From a checkpoint of a small transformer trained on Wikipedia.
Training: a variant of SOAP for these matrices, 203M tokens.
Each number is 500 + 25 x the weight over its row's rms, rounded and kept within 0 to 999. Layers, rows and columns count from 0. Numbers have three digits each. The size before them is the row's rms in percent of the matrix's.

# q: layer 5 attention query, 128x128, rms 0.0582, rows 0-34,64-98, columns 0-127
# k: layer 5 attention key, 64x128, rms 0.0627, rows 0-34, columns 0-127
q0 085:506529490501489482487447471513504525482521495539493527492509459552526523531507486507497468485490462503491545478511487501541472470484478522498482497490456508519455491552518476490518470535491490462485529485529471470516553542479458531470487494489475480536495496504526470493525541507507460512502514494479469485520504489527506495513531512443503429472491542505536498490462525494510517504509
q64 101:469492516471520507448455477525503478509464493477507500505491433469472485497501520478486433534519458521488496501499514498496507491459477556516496537491484482532507503506493505537489460528506477498541535484504529499485530482442537497514503489464503445520514471532536496494474508499498527498508538484470525493493471518469519521495484443508498506500514503474503507442474488463470498496458
k0 080:469482477545503494538506510508488536510488494525508512512533508470484468510507497509492594531512514501480526502486524543491487498497548495497491518553514514492505488497501526523508508505529474507498478527530527513509511508512536502470466507516498495496503461473461514531543491494517501511523469468534468531521510517511555512477489496501518465525571483543452459519543449495456508504487
q1 106:460524479493578503516480455466513478489519473491512513508535485542545506492512482482508487470502498521488491457512478492498479501525473497476485560493460487496482477517493514490525507477476463478522522499505484438461496464483482517488498511510508493508508513509481531458489525500443486528484539552459480507460518518494482479472493510453512468484494506495552537519481450490504457502487
q65 113:499534484504465561504497480525431507498465504500502549512536536510461468500511505545536535486491465520536479483485522482530490498490487494514475480505474503498507507513491512480526511507468507513475522494483511489490480544497515459464526473540509521489503496550544478520515511410509525487495523522499512502500486510553534509508502517482495453485510500531477458519497488539498532478540
k1 097:517550532484493493434480506490506503504517506500517526477471455495504486487502506491494440529490483503545516483489521493493497447461501503541514526436489483518476480507533543500473474537487473526484530483452544501500539519443470520494516536484545487474506485539511507468461503517487506478477543514511498469483519504482514469505451514525494463502523508474494491506512542488521509526494
q2 090:485506485478536467523452496493515513525519483509493498517512536496532462485484475482470457486466487553525498438516499542506498543509498524446523497532480523516482483487501519475515507481481487502532504525483480480530477504483469473502471510479470473518486505496468543495535487535471460553490533508456498518496507539493471493478493480470501451486463490505502557541499466481505476516458
q66 072:478507492473506519498487490520462475502566491522518516480488469478508486488507518499490488553493459553521487442487496508461503457493491512484514483478465517524546471515487525490545472486499492477508486523500513504479476513443536481501526468489515503494543501501491524496473507514481490492506474534477491425471471512498506531485509509499447461489524470524489504485438492514496456553477
k2 097:485526471454518499497449478518512515481534505523575542471516465527506483525500500506485463473514519515475522485490503498539465515518515487477494562497481487521501471556491532450517472478514483521507533525485494465502503542481479487485512508484556507479513493517481530491448514521478543485484489495511504523462496495551526514504495504513507510476467497469530506550492502498486558528506
q3 079:518496508503438523506515542501455521514483534495460439500486473480501490487511505508530530546507526495511549546467506467530499480447460507535486512484531507512525511495508465488489463506520520499470479487504520555538521503534504497492529503499486503528421518516485463522499514472533519487532486503523515460508521494497555503496500497518537514497507480506458464490498537503477495487532
q67 071:510479478552528495511515497492504498535481497470464508563508523507499491537475522453493507506491513497480538533508478533488529525500482498573506503502470518489470551503520501464480532521468508459482547538465501502499512504529532550512516491490459490508493522493438503506528518489505491508501460531505513519468517505450528495508468481503498497511469533474518548485486533510456479479533
k3 088:506503535512499496467477517497524485474509521494497508477512466455518474465476507481472457514538513489508504471509513525469491485502521497452472486536482488505481468517487562521471503486504505543472480509474517482487473568457445496438481475517511501464530481484518514521503455539471478496510500461491509522511546517516482489455487469492508486519529511501472510502482489480526470544445
q4 076:530508510534497484477564516516501512514477494410509525496498502493474511507537516481501557490526523454452523522491492488503498475526540509510485494501503481478558475525466476520428484517529538522489504509486519503515530534490534520531508500479499517492499498488519494497457484465542520469498502519543482494470507474464541484518520513496482531528508499507462472470528524529514485506512
q68 082:502505461561507512495525478517512487501490462482479490553501492507500499523512494488478495448523514505512491552496549487545529521540450494500504531519493488503475553496502492505490505497515526501473487495457488488506475524548493491492493511501486509502458515510529527491539500480518446460491494487536529549493514492504502502497518500427455572505489558503509498506484534540511516477501
k4 089:548499524471457462483486530472487522452520487517460491476468498511518477445471460509532490531498488471489501536483488499482543483510460559498498510504541559485487514483505496541480518497449485528531490506507507485483473523515470504504499480490459500487534478477478478501486513506502490496504509496471471518549527505479478526531510542525527526473505549484517464478490510491554501472532
q5 069:559474499459516483464466490437536468446523464460493506485494496507548498482499499492466449492521519485460528496484509538497490530498471490469459480530521463496473501499469521528475525500530516537525496461479491529527507506493473504518472531484544506472490524481492529522510450522523511515490487477515510472516490550498470547486516458505498526495487503530497481503522509502532477507479
q69 074:499520513501494465527547489516521453488510489499488467489475490484499522539479494514499505520551538492483492492523496509462542474476478505486495467489472480542469514494513521553532512506548508520534450527492523536500514498483482456500527476486545533440510437509510464480518496502518517488483470488504485484491468509488531527505552493474474521487489521521476520519435516522517491541492
k5 092:496526472509521521461510535539454516511500515431482489500475449451473514458501556546519488515526496506484517503503504526489526518519481513489531509526512547460554505458474517492453520508477528459480488479494498462518464556487513504478506526491471469515498526453502499501530490489487495486462531501515482503495493481464498493468494532487470526493493504502476520466494470528536491504472
q6 095:454503484436468511495521513511486453502461474502485461458494484477512519522491518511484505474498492496514459466499508525496493494518400494485520472505473485543509532416532521502500511524493503477510465492502551492473470478488478447538497525488525489499497481491517484477509484493456513475517490513520493473541517515476518503478496516502499496491493514507521453519512467475537508519466
q70 099:484502485461495506508522481557525449448481551483497508478514504483516486404515519474508519465492497495465482496475474504481469502503498490463478475528498527480527495535486522512492509496458517507504531477460499494510486511492499475473512505544536516528531510500496523502482473463492450502479474511490490516502490487486522486531460488526431488512490470470484520476484465525476446532494
k6 089:539552550541479515499502481471462481480542486470491473501506500503529514506489445520473459511491499474510491505525501498456539504504442519510472530549469502479549471518477534499501490491476485522529492545498497533461508550502536505512495499563489513475453506480515459508489467513532518514490473512506494492500514504480500494531490471468524511486449494514494529469483513493498496460536
q7 095:463480515535505494539495530509512510484503515490498504452502527519489458489499527491529507492487506531466463488519478493520488523536533499452526508492475503454471501510520479475546533509508483489481498513514542474499521485481511484459416464497491511495552524515452475509522543486491504501465499516452490504524512456516490438521497510480483476462520511519523495542467526537464482499508
q71 112:508501521470515515511495493490548500528485504465542532490464550533544488481516500516495518510533458514538524481480532510494496477516557544466528476494484490484506529506493527475546474484522499527514481467496494464527483479501497485506540511488504552494479487458522528523435532515501484541501482475509514519490492509524497530478551499503527547549509467479445503513489507501534487516520
k7 099:493503467475516483507502498543494445516474486555519499482486512498499512508512508505510503501510467541549491512473532502500444530466475461528463495513522501506518495473483481471473494501494500544521534538476501504508465518516514467575520511515528474488481492526533543494474527496477483529540484550506451502496485500445517498525454511541465452491485506461516495492538499499497494507487
q8 064:504444488519536519523474433539492514545503504500468518521494495513515516520518527525500469479478484469531486505522500485443495472487481505489481537517488506517475480471568470508458475463526484462535503528507509488500454533519544493545485494490533489510546466495507480530458504466512496483511529533527509507521514480543507485477519512503503464470476498488468458497514496485463491499484
q72 082:503513490513513503509530461503491545500527499549431446542506472521453498489521474500558538510487485524515487520469474500533496526490474532510481506512520468476537434503521506495490478536494467520488494507476493488477482515496466512469529460500479469485498492523518527474521512516516526485517554497495482482460507536462505450511468505494515469488517494544491500511480518521461510545501
k8 090:490534548489498464466495522492513444505530521519477516509498531518509496512482476490462496472553483469509533491492533499510499486494572498542500488502481490500483516517485444472505489528549507507526466452490521556538493470483519487494502504527514475475522517482521533495510515458497458521479484522530524502501495554528521567485504522515544507468499496503500473496515483503533518471476
q9 080:521494503521509461477489503456464479470501477437473461467541502460454475478503517472487527506495515452457483532540479496517537526552460472489469534521485467473526508501478490511483524489461526498491505521486537504468481515488499523453478497487504454501535513512468470471496483477547507494525511519557503509509459534509493488504498528508480518492526524479507514506517511524471517499467
q73 077:510469528494440460518513487488502530500429495504540506488504535523493492493531475497472496483495533516484460544526528503507513499530530512493498495473513523504505490499515494528463473518483545531508527465511468448542504512493456499539527503497484546502464482459508504474424452505527477496509525506518493499519533496503508514506493504515488526520486461499458510468475465484520455486531
k9 094:524530495482504521507512509498525486462517479525477477466548514507479503542525529534531540492510485459518498524472512479503514512463503550472461503545515468496487464505514514515496556505498510501488481508566496510497452480514480504507526501491469519506481453505528527518511479517484529477524545506454502505501484492467528507528510490479453497492497540518553507435489485519459460530497
q10 107:500486490484519474461503501478500535497499482474491537508486503508496475483504514465506515511533474482517502495485513476535520495521467485509472495519490469489536504540502485463486513470511485523484530465496445499487489495465465519499456491558449544478524511487518453491531505497535468520537491476525433505513445518510428475511515449509521497479486535520489505535508509494472520549502
q74 104:504473465512452537511478478511493501491491460539487500493503508481540478485503469481425483507477518526500498519540524501512499506486537473490532512492542499533471492500525499504527437467520526516528545500517500428539496502480539441506521528521494513523525540506489519502526510501485489498484491549492553496539506465492546506498492510489453521490511519471523494478512508522504475468514
k10 107:514510504533471539495470444500500499524504528460526502524456531488512527471508533526538490506508507510432526484454504518515493509471483565490497518496484534530482506460472487480500481474504522474477483495517520494498505518524474484522540518444537483483527462510554485501502526481521545522450531481501487512523496434502547500542517507473500524527482509492504500477496512485517498479495
q11 100:566529508521448500488551495455514490507470509504467484528486529511493506517485499492512502509507529508473449483470518499516471520528456520508475464464475461516417525540496484457472478495487501534482493466498502543534502508491471535518490498513512497482440509504515519505510529496525480501518510471500507482489468479534558500478516493502488492502484464493548522524524506491539521489522
q75 108:513465490503517486513478539469483504479512541505532514465546506503481488522501481509478510472482500503554531497510463498513512481519522486506490500511497440511485526525492505510490521511489501496516519536497458505451501466495500449450476474549527502522516480451516526497548493488468479475501463468555503474517538469456458465503504494480510464508529480509519515511514528537548453524516
k11 100:516516525468478483516504467512499446498515553490493520512510494480523498453522507500419465482507486472508502511569505479525502492523508502507530538475507520469469488478472527472486517451462483486506456529456476457500470546494512543482484493511495501520461499506474497525481523492509508499487520529464482514513494429492484489514505480549480511529521533522487482499477506501533505465501
q12 110:489498478480502487484471478477468516509502477504472475518495481499505483495532523516453512487516507485444534490477453500511531490509516501501548469496490505483502502531462537478544481543489536560498512445464515506485494488515457474486526482544500511421492491470492553500461507478444515486539459472519499508520489501482507497475510490511528496464491507514458479473513527523507480504537
q76 113:559526517493506494503545540483532476513551530499494473494514480512500540509507517512519489514483504546488483487461522503472505514479536470511479518488513524489475500495522466503478503458463475459507498480515458510472486525524513504519468493471506521519535562477463495517517508574455482484482491494531535486440498510517467538497494513513516475516480496487529476516466514464508516454469
k12 108:495496447501515544520526523510523482489509499490470500507509465484532522479468490493501535483484494511509479484501487484507462491506498519438493454503495472488523489471550510495496524515499531488479485495499469480463524501505515525517481472539533477570516461545553470483513475483554489484501486478498513482504506525507477433485536478480504474467462482522541498498473464492540507554490
q13 110:491472462550528491513475485517509503495492518459498484499487511475581512525505510521485513487539514490473508514521515480505497451492487509447516514463487497506505546487457465484530509481543501547518497525495484484548518460516515481540456538465489538491479537490536517507472529526483477485522490483513529537514494484506504504530531490449488484512487512508503528534556499524471494458484
q77 098:512468480532500495514508495492504490507516528467474500508483498495488538452530504471517483569509575533528491463504499460522533488504513462491465443484496479470499483521495531503555493527497494484516501495544502538512513547493482485487552475483505486527523537515501514512535508502511485513470520536472500451509523492499542517464512494539522486486530496495474497544488535496491492504558
k13 099:480497527513549516490508491519460534462459509512530514488473480498485429455498460540472490534504447438503480488477551504496492538474548491497480507517516517505518503473551489484527513484486513454529530513472518501514489512515474495485487469528484473508495451513491461485487545519506540506476507487521524502476559538515498491452511501511498506520488497494526505486517504513518485461498
q14 087:478492503478476501458481526522497461489490469482506488448470554471530489514513541475485490497498492547521497495502494510525491478513516461434542528509499468495496588458470472523515501519446486503491544480502482505477520474485493497523470518526489527509523500475463508532513488494495536463515489506493496505520521490473469525508493457503492528462481425483480504477514482510494486496506
q78 083:515511477499495511494484464529453486518492531497515447479479482511527472482519477494509511452528475458490520499409508496516514508513550484489467551518502490465494482546484510499552520492447530461506495461483503506470506498527458472503463494490506477504524501488532553499514492532493509495487509483478480453538494489490519470480472514538491497506529517469519544463507490512493522485483
k14 093:467486488512478510472506461524522532450519486506505504521521500515457541504472485493503495518516517472471509486513505527508516506494477494525493437531470509493492478514504475453464436515481498519503428507528516510495439489484508482488510467524507471472501503480530440456481514489516459501482493487512495507517500498559541450530501534525504504496507494504449499503501550499533523501531
q15 092:483492454498547477507452466479512485481524469494507552497513543501493460477468517506476474519523462487498528489504461506534476521489520523515468475520477508508546481517483498511539491468447506495532505484457505530494545534488499505475542483494482509457469492532501515521439504525471490519523482481486446513517521475478491498489501484511526536488466524486517493493500530444491478539465
q79 086:476482519448467491530521494495555499487511502511475479466488476528498462484498482496548532479487505494512495517507493523492496504446481497478500441505477514539554481525488511505521461491557496500472456531469504522510492570454501465489494538501495525485524470510494529501468517519472531543503525536485529499485495483539513513544508485489479489514450497513530490510501499538457504483506
k15 096:459512454502476506491507501581471522491516500530521521502541467486500499513494504502492494468498545505507508507472528542502497527467517533482455558486494490510500534492519506491500507527513478499531506483460534483522547476512497482533521516474539496579471484500484493473504467485509521510476497502483500474558499481552499496475478494493529453520485501538500514524515474522477536508548
q16 089:506500457536510465454472537487516517461475461506491530459531494515527467546492512515483546469510526503471507544455454517519458479527532515512484531484456471502516492493484476538472507500523513496541514477505477503515517504513441524489515478536453512488477459483514510506495509530444460474501497484525481482481517511495523496534553473478499525529515500493503508486486490506477497490463
q80 097:504494526476487456492536522473534493557479519461501481512486494495486472480539508476540523525460462438537514500506471482471460512520518522508513499533475525534506464554466500476538459503476500483486495529477507517542526496488507493486469506513504494523516501497489500464512520508525459506493545513502562493524508536484546487497520506489475521522528499515505524469453532538499529469502
k16 097:530518515459499545464489467515479506501535509475441476505504471494483480458535495520530500464478521493500488527501511499520545515443465487492448498492540490469498528464479518511513561499467533451542472484554530476522486473483490486514536510484489504492515489483495449532475464520476529497498502472498509502494498514485463522510514481518514508458468504507520483486538478474528512532489
q17 090:484512518497498474550480523463539479513523504476522521457463496494466485491502505525547505481493488531508464483516523526490498508517511526481457534539481479505480533504544528492500501466527506507510508501484506525502511512485465518478535514511488501483506493511467450460477504475439495524522467556482511479483467501491504459456552516474508527446519513494451512540501476525510444526491
q81 105:515505444478479488519557509512489510484517503527517509482518521504533524500475534512492495545492517524495527461525469489518484478484498491468487499485476465488535507483493498534513481475482462528487464489512491489547510494502495498501476498499499530563517498537473511542483448519501502523443509465530448550483490497523452501499508508504547464540522525463470473522497549521498546486506
k17 103:490490453472518549490519496547471499515494518516486493478474491498530529506492459467541523497499495493525512504458523485497479498507502490507555488482503511514503467474455505492489461526504434463451493516478514526438490543486481564477517504546526491514484540502494475473512510496505461488476496523537536503484480499468507509520505502459502526475498446473508457507482495462461503496519
q18 094:470483537522527496504496512482494512508444517512481490470511482468488511506500468542486493471461499533540537505514529457457520477538453462526502511475437516479519517529507475502507492491456551530502510514474500486529483509507519501494503518537489510536494489471498502523417496516488496498488532489499477535518472486504489539456463514516528481515470459493468460454472496492509503511507
q82 110:548464477521489493490514468473478501501506504478467506534540496544473514493479526492492537510555479520475466510463463495522507483476534505528451491488506507433499453480448534495527486525510467514507488490484475508496496517515448535511483493504478493473501487524500491491525489528523498504491481471507483499511517466509506503480491503400501463543501509475466518508508523496469536461486
k18 097:512548502488545507493496506509529478530555449475471491497514496469507499520508515444519491535495517472505481527477501501516502495510512537510544483518453510530519473494513523498500519521502513497491526494536455513501522469555490511478513480534503516512515496497495504492485543506484456480480533509495516465496541541454458487487521541511539500504555542502543554511475474552496493469510
q19 098:517486504498497496543467486504493495457481534496483470454540528479459496486467551502487524529488474519495516479497487476539482549491536533484487537511518480500493476516485545454502489494462530513498455483471479508553531549467513455470479466447501502487494546525476476531495486502491487483513496476514501493498532528464537489494443493481501489509488509495472473480472535496473497473483
q83 098:469495491513502482496503493487523517545514488526530503516489521467507468527531496494489534465492487538478513528541492467475534506519450485480546477482480489512476475489494467516491529510507473527489558533501495532434503526504482548485520512476505463505458471467515541475498488512485509478428476464505511524500480470545536538482495542498522511509485481469467524506525522513514484511529
k19 107:490489488496460475500447518483477509490491519499531466513548508483459485518533495516530492440518536459565499500496555522491498487500507543531464453491514508466471516486496543484511521503489523525540499489478537490522494534509508449498481491499461522507528465461534500472486500471493504544499532503506514517512487505489485526508484462543493485500508496551459505497503469511489507558476
q20 088:493470499507466477462512527475501530516483554564467497486535468532527514521499460492508499479503471537495520472500485516475491494488450496528522488497519474478452501499482521475499515476519470488517546527484485478519469502477508510564493474539472512543526486487498492516519494545495484504497496431462497500498469483490504543499563496471506492505495481512473462496461501523513499553508
q84 090:523535479545507490502453561448530471488484481514503470500470488566484511493511493465512458495503468482508507545505482496515485515456472505512495486476515525472547523481514469508468492477512495502505469458496501493453511482515488510488518512532494476504523555464507482509490491527520508510507458471484527529487455540500486548493492530479493529485503517497493543538484546456518532499523
k20 094:500495479484495513507509487497484495499477504471495511542463479451483539505490516476473477461485530549487443511515490491482473489539473522490511465513524509503502465508472474497461491471496494423523532466534462506573495491500555526501516498508497431470483479523538493476469505472499490471528504501510535506492545497506500497542499517512521501502471536528499492475505467464506520485481
q21 099:555555487522477481497487523508494524492520449477532508481490520493506497506544497432499515523511494551502458525498493519553464507491490491489459472514499462501490538518500480516467485557495539541474506493532482490509513503522473489554464463451444497536501490522494513501532474500483485450506492529483498505469534541512524506494536484505488514532482497492508502514515481531486518493486
q85 109:491500541495521506502528505504495494484533491510485497523498473489531482513492520527504529485448512499466558452501523487458507495527462491496513526510464516518492513502522488507496486495440499457509536515456507479500514513508473492501518540527521507524483463487460507490423482531492460498468542508538482524520471505513549480482507519495534494497528505532516523439476542550536487482509
k21 113:529427544509493526469527506498501499531474509507472516491492487550488482501471528539494474475533497512551515547487523486457466461505529500466489486528452534467542472501498520509502476502493498497463481489488464463517490508468492485551526486504517503493502540455489469538518458494506520499511491477465464510453447477486501510506523513494470506481482512510522471485488471520527498526479
q22 102:500510493491512518499473479485498482528458486506489499508486507506551529509517465489453516483509466478534525496478515508516489473443490490493528452465514529529478525528494483528493486509510513509509455465521494474537472482517518477521453481449484540494565472507527511491505514494489469512520491481471454510498461476557466501484507472486494536551494481465494447517532474490499526537484
q86 100:542529480517514507499488485493476476473516488503508482502441527520439477522460516502519475497503525507473443472486471540470494513555474501496467523545495500523526442488501466490534518486511489514540507507474561511470462516477496475492493483536494494501513532527493475473518483517481498491475509543504463510515510529506492537475492526482441488447496506489501518487482508527502549485529
k22 098:462498502510489506481490461523477505469509467517513489545502476503525490479517463468541463542479511538495506465519488476515482487528537505521492538508448485434503478487525525513503488511515534466475555504511513509488520495475464440488515508537538484478488508462470501481467474531515534504461477509513492523468521478497536497504476471556519503489528501534480503509475519520534509461524
q23 107:477527486527516492516524468472523520553510484476500452520509525519496462488540483519507507513502488479457483506515475518493529558519446500518481492496509492541542494493512485466476509469522501510521557470486537525505498459505488499435524526484471519472504534468555474474476495493478527467515524547466468520484492524511516502498498489477532513499489496542532489466498501462452503490504
q87 103:492503461528520506499528526500457501493469537498496510522492496452506513465495523515505495503482548506508501504473534456528523508522531485502499471534442492520486523496506543477485450481495483490478528517491436506504469484495537507519512509439504506536499491532453497483548489519491463515480495512488484485542529466468486491476494480561495454510526496458499488500556517476474515472476
k23 109:554483502488467482504505499503500522524486511530483534454483489524500493505515505507485494474475503458484452516449487479508474493519510537499492496475471496466519517479540495503522508497466527522464454537494498482494517481499488516521499511550488493576503497465471504483535523469498522503506498500490537556524489538509522501501498527511469514512488484471513479459470493466516451491595
q24 098:473527472508489476510493514559549525493509514481502516464468513513534480464518453479496459456534479517477454488489461483467544481517458492509473522529465479507477509507544526496472493464500519518524519521548515538526505509502503497514481485507493531515511497504552522472517505519464498498483470510471482491476499492563514530489507494540494496444447551490518497491506512510476513504481
q88 094:526500532530553527482498517465511470476542472513482519527470474521500564546490465483460504532490520476487484465493529482504451454479493498487537483482508501487547520515492513489496471551506482451520478489465498471513469471441487490490499473507494495507482458519510515492458513527515530503477495478505502492508464488488504487515504472505522510466522496556447516497474497485494471539472
k24 099:487457497486533524524487509495501527473474509470519513501507537520488461482487514451528481501532497502510529549487514501546486551481502492524482537508511487507494481507498530475543504526518472442491501535494546493535509535501489506530505546509508479532500517501507508504550521438513468502548440518523469462469502497507480527468527492468497521478504477503518490535506442495485491472534
q25 104:515502478462487453488508525509513521495459450520484528519500558499468496484511472476510487492478531486544471514490539497487468518520503504499522476528473506479541515480526485513505509535514503520505474500487507485518506555512472508487484524495473505518494493518549502511549502446499456508497535507481485513459474549480558492480471536538490493504461484503464499492465480527504527439548
q89 098:515482474497489525536479482516483439487466504504428537475503465501508514497529482478528518531523438551455534494479506472502506522503513503502507486484568522485454465505486484473534481490505501483496500486491530507461463500507521485505493519492529479492451504469476496466523497489517532518512458490519521456496505452468491496451511512499556524512504546518526485498503521524513510509502
k25 104:507565523535501492509517538488541458451527554491484503536469455517540486530502493494510490517523541513509492505511472499512527502532491519517452464481494551511529491515468486534503492523470535511493522490513479483498459483525458492480513479552513481472497515489471483509463553467483509491484481519517542510542479502486491504509527473469509529527472499491531451524499496513534481525502
q26 101:534494515505518491512468508530487536466474467504520484533470495503546478489504467535483513527467486545495491489473548527540475513508515444487457545475514456526519533539517510476481495562492506509510520504442489479514506537453532478482505511488466535472505477525513465492508459533504486510518520509473470453527511488498518516490528540477462502526515495501517482501492519502542494501501
q90 106:524516523471508493528504454496481509516503572489494502495512509507468543497495510532489471509503516460473491475531466484498504563480482538461508531481491505504479468489526535513528468516520516473462507472474535529481517461525458519514518527529517458467512562502536518501507510491492516507500473475470525488511501556505485469530477456451507509514532487551478505507490532482489492496476
k26 107:448490485489474482466502551511484503484494512499469456489518482492472524462482475522491497486503487455503495511517508493416503455484473511514554490541530512477528474497470529493501501516460490468496480471474527534531462444489506476495505503466521470524536457486462508523491501486499483532517537519509501504472445473506538475473490497494526498509524458482477522495495501527458485481494
q27 093:503471505492438505529538465502477499516470472481518494507492455532497481527483513447496472485487443543549482516527539491495477534515486523493533486491503475476521549499522478480495436487486517495522486475532516478488493500513505521473492531516547474486491476489471483526532518539478493504494471534500540498523490495521511505518529490496493429508485505540556512486497488514544491470502
q91 109:494493516481502464480512459499543524520506524527482475470465499507492524489520490489509508536487512484517495507504483508495511516524459513521487537487579509496517476512536553535563541486489493501510504511512502531454503526514487442466514518528513482462507468522498512511499464467514507475454523486497481494468488495472459485530482520500476561536521472513490548485537520543486513514528
k27 094:479537516503440469504494519519499502483519479500477510552485468474521480450523499507487526546518483476544501458510496489512504497508477489502506513494478476483458487537470537497510497534486499519517499479531505508533455496508517576507500507526511481541479500497481487498493540507466514457523525493512509489499548476471510531491579509485491514467487496506514490518463508438503498461449
q28 097:461479483527506507489524529466501469471496521513518543500513482452530511493500511501484521512513513530499547482519473542467478471477517496568482515509479477489461516547515524562541517462495507485502501478473497531531505487505489519480492470501483484453513531502515496509485478519506502488505456460559491513525524466490503479498477499475458496494497576477533509482513534505513463524468
q92 090:496511510461478498476502478534510535450508490494546482494490493503498507471494504448461467472489510518492466518506479499495518519514465486487515483527500479505543517468505457517483432538483477487494534498526480506541541497493501499465459500477489496563526473507549513490548523506522467500510559483489483554493530528493480512502523469443497461517492489473503510477489461500480505469507
k28 107:519533483486506475510496499484452518468481440473504457491510572488508514515493509532529497472482506531490500510490485485521511523519525523442515527503521565471489481436489507517482515500437492495519457508497480526495499486476514488499496532513510460512481483501467502506477491467504475441477533476518527485502502479445511507468543504524539515495502489528482555468494493506520514519505
q29 097:506498475518491497514494476523480457540500461498479497525517435494505500457459513508470491508516478519474478488489470529546527472495519534530488536502491483499528489521504535523478515534469510486526496521509491514521550471473513519479521496512481502484524525513504465487489532460505514447498526438542504471507492457489510526543498486528495523537504549466509541452501526503532470496462
q93 107:461494512520485525453527468452497500536506505493515531512498521490476460505532466560502488483491578473469532489515477513497515467519479533489528470530488509495550520507510500494501526508482516490504534489535479454554490531476489531523471500518460514486493433482510524500514486535469471471498486506503517542518534508518469502533477522469511480488494485507522500479476457500476505473521
k29 097:533488510496496498523484476512445535521493515526509483478480512473492474511506565537500505494476519487532484497518515469475531499488480494527474505503497508512447472530542509486549503495520500487545507511495487494444507504512508518497494504459552467522498505481477571507485472516502497519477491502506478492498461469456492478484507481534551477484498505525544522511530537450473533513565
q30 110:505495479466520467492514529507462499500454512535509552451560509480454489539501496494486525520475485500483522521505557487512474505531503525515509455488524550487517504459535541480502481506515473535481524524509526531481502489511492471486497497517440515533524514501509545471486501479516446527542523516519481536483503515482519518487464509483536506511513526492457492493540465488524495520482
q94 108:506501531516518544511474516460530529479502485501516489524487539515522538518539486471516521531503481531460530496508487523456497467477496482509518525506493497523476488511523532562524502475471474488490525496501510506515536481513516481444481498517517464496498504472556500484541508433512511488486445487479523491495447582499473505476456538457518497479508497502508495503518518501491492490515
k30 103:494505513500498488445442520462524486484473500471519488539493491519520536539497511511484488434538495499499491475507496466506524486515477461470505483497505456518505520477505497484472484504508494479523529541470487531501561499475482503530553548470511474445504501498496504500493539509496489523472541466508451524540546467511501486524496463479502459483496456517544500517477484497523511519508
q31 102:497505533502510486518488484509490468437524469498522507493546454468459502529485480481513510507499538525467495454502543523535509491521528523545512508465488505493503494449508467507525510461568504470500505466505519458473532451506509471472467508494550491530497520482510456503513522493496513478470431477514509479513504487521532456491528513490493501473501511516522508512488463491517533500521
q95 103:527511511453544514536490510539529523485508533492482514463462455478495489474512484474471472521516508486468520540476482503441493523430454482474500486480503513485504467513521522489479462480476474497517516497532488522509523561497524518570493511518503539489478474509545546466538482502508509515498543508502476480494471499499541520517482473510483473521531518478505502503494525488480516480503
k31 099:526506520526478499530506554479513550509505462518463500509476494499467506513472504465515513495480456488516509492546538514495479557497507520484483502528520494477481483480499473519526516493451500499499460511483509498480483519536494522453510483489488460515529541500481419447521483545534521528494543494504486518479512511470496536530482517490510492471469479540507501507554499495466508544510
q32 091:517497511451496476497508463474514487515501480517458465473520560541493517526481487509526485508496476477496534522468453516529513460501501502474513507505504522490546492493467543542510544564525489512526480524497468494532515517454495483489467478511535518541526520487536520483490503532505507501481525494469496537476531479508519511520528472542526514531470517483491477467526546448515483490491
q96 106:521485519504485452487503518536482480501486474478486488455485463503452491477532532518468507490492474507510508512464495541486524500503496531526489497483512491527474495509500505506538469493475508498489464519475485563502461476479512519478511458531541452517486495496532490526503480517494488496492444506533535478464472497524471456442494553493500477474478495532553505485496474539520485561513
k32 100:478534485522489503510528547435493517476516501508500461496477443462473511486494565468469441542521522527510484505500510482524539490515514486501490483511489501454540494468556506477470516468477526522505495493535472520520492499484482518507520462472488487480505508503475551508522465453477489484498485517507574515517487481501499510490521464487457520509480497534483474500477489511498485478492
q33 088:490529533536478509472486505519493500554483471483478506482505501500490524498460481510493540496519471495483509537453505535533496501501539508504575511476521487538541506502482507493487489524513522509489509477530499537518523486487502469501516507520525495507482471490535542472505495462472495470545521531542465506468471532499465550518538522500516502530518476501480499506541539497564526533453
q97 107:510498522500487505525544504530474523515527520541502447504525518519528503490538496471496527513532517514546506477479470477501486507536515495513498554466477533480512513485500482500508497525520499450581508526490497464488513489508438502513506496529456479484525472495464503540506482496483495487496530496551484497510538529504507470526478534485499529473525516478496460463449459494448496504500
k33 096:507479497512541474478444445522492536478509529512459463511485522499493469497498509460533474534522475515500504505510504498499530466508505502436523497565540511502506495495464515516522497549541494512481496514508480488513495509495464509472497504489503535473533528518482501459504484478527501490527497483555554482498466480517519477452544493497516461474481519483484499507457497501519476441529
q34 092:489475498514496467570486463464527533541494490471495503524486553557520470491514450493493475516487521474526473488521474562476495507485533478470540496507468481527521513512516516524488521508493457473515482506472507519528471493534523473471472521489491497466522482501528512474482521535514542476488485485460507501482510519534507515530450529534479493502452496506495493563499499499516524497503
q98 099:530480489474498524519475503536521482466506478521484486445530518489526497459472509508428502524484497508548512491475522503556497498454500456491510507469518454533477494457505464471533439564525471530500485486469535519504527498479492480484504538494514474524514542496486454517501482516475466505494506508499491489495534479521471506473507507490488514523493491482527516505527446504494489535492
k34 094:537461478507539495500517490516479520496500502514530538473498456506519510498518454499512503539483523549471535518508546493473505515488464525515489480472488462499456515491517448501506522504514440536522477504518499483492527520516552475470480521553527499508469467497487490492475512464518529538484523491469482527507456482482491464492465464503498510458521471493493497543486528509485439526500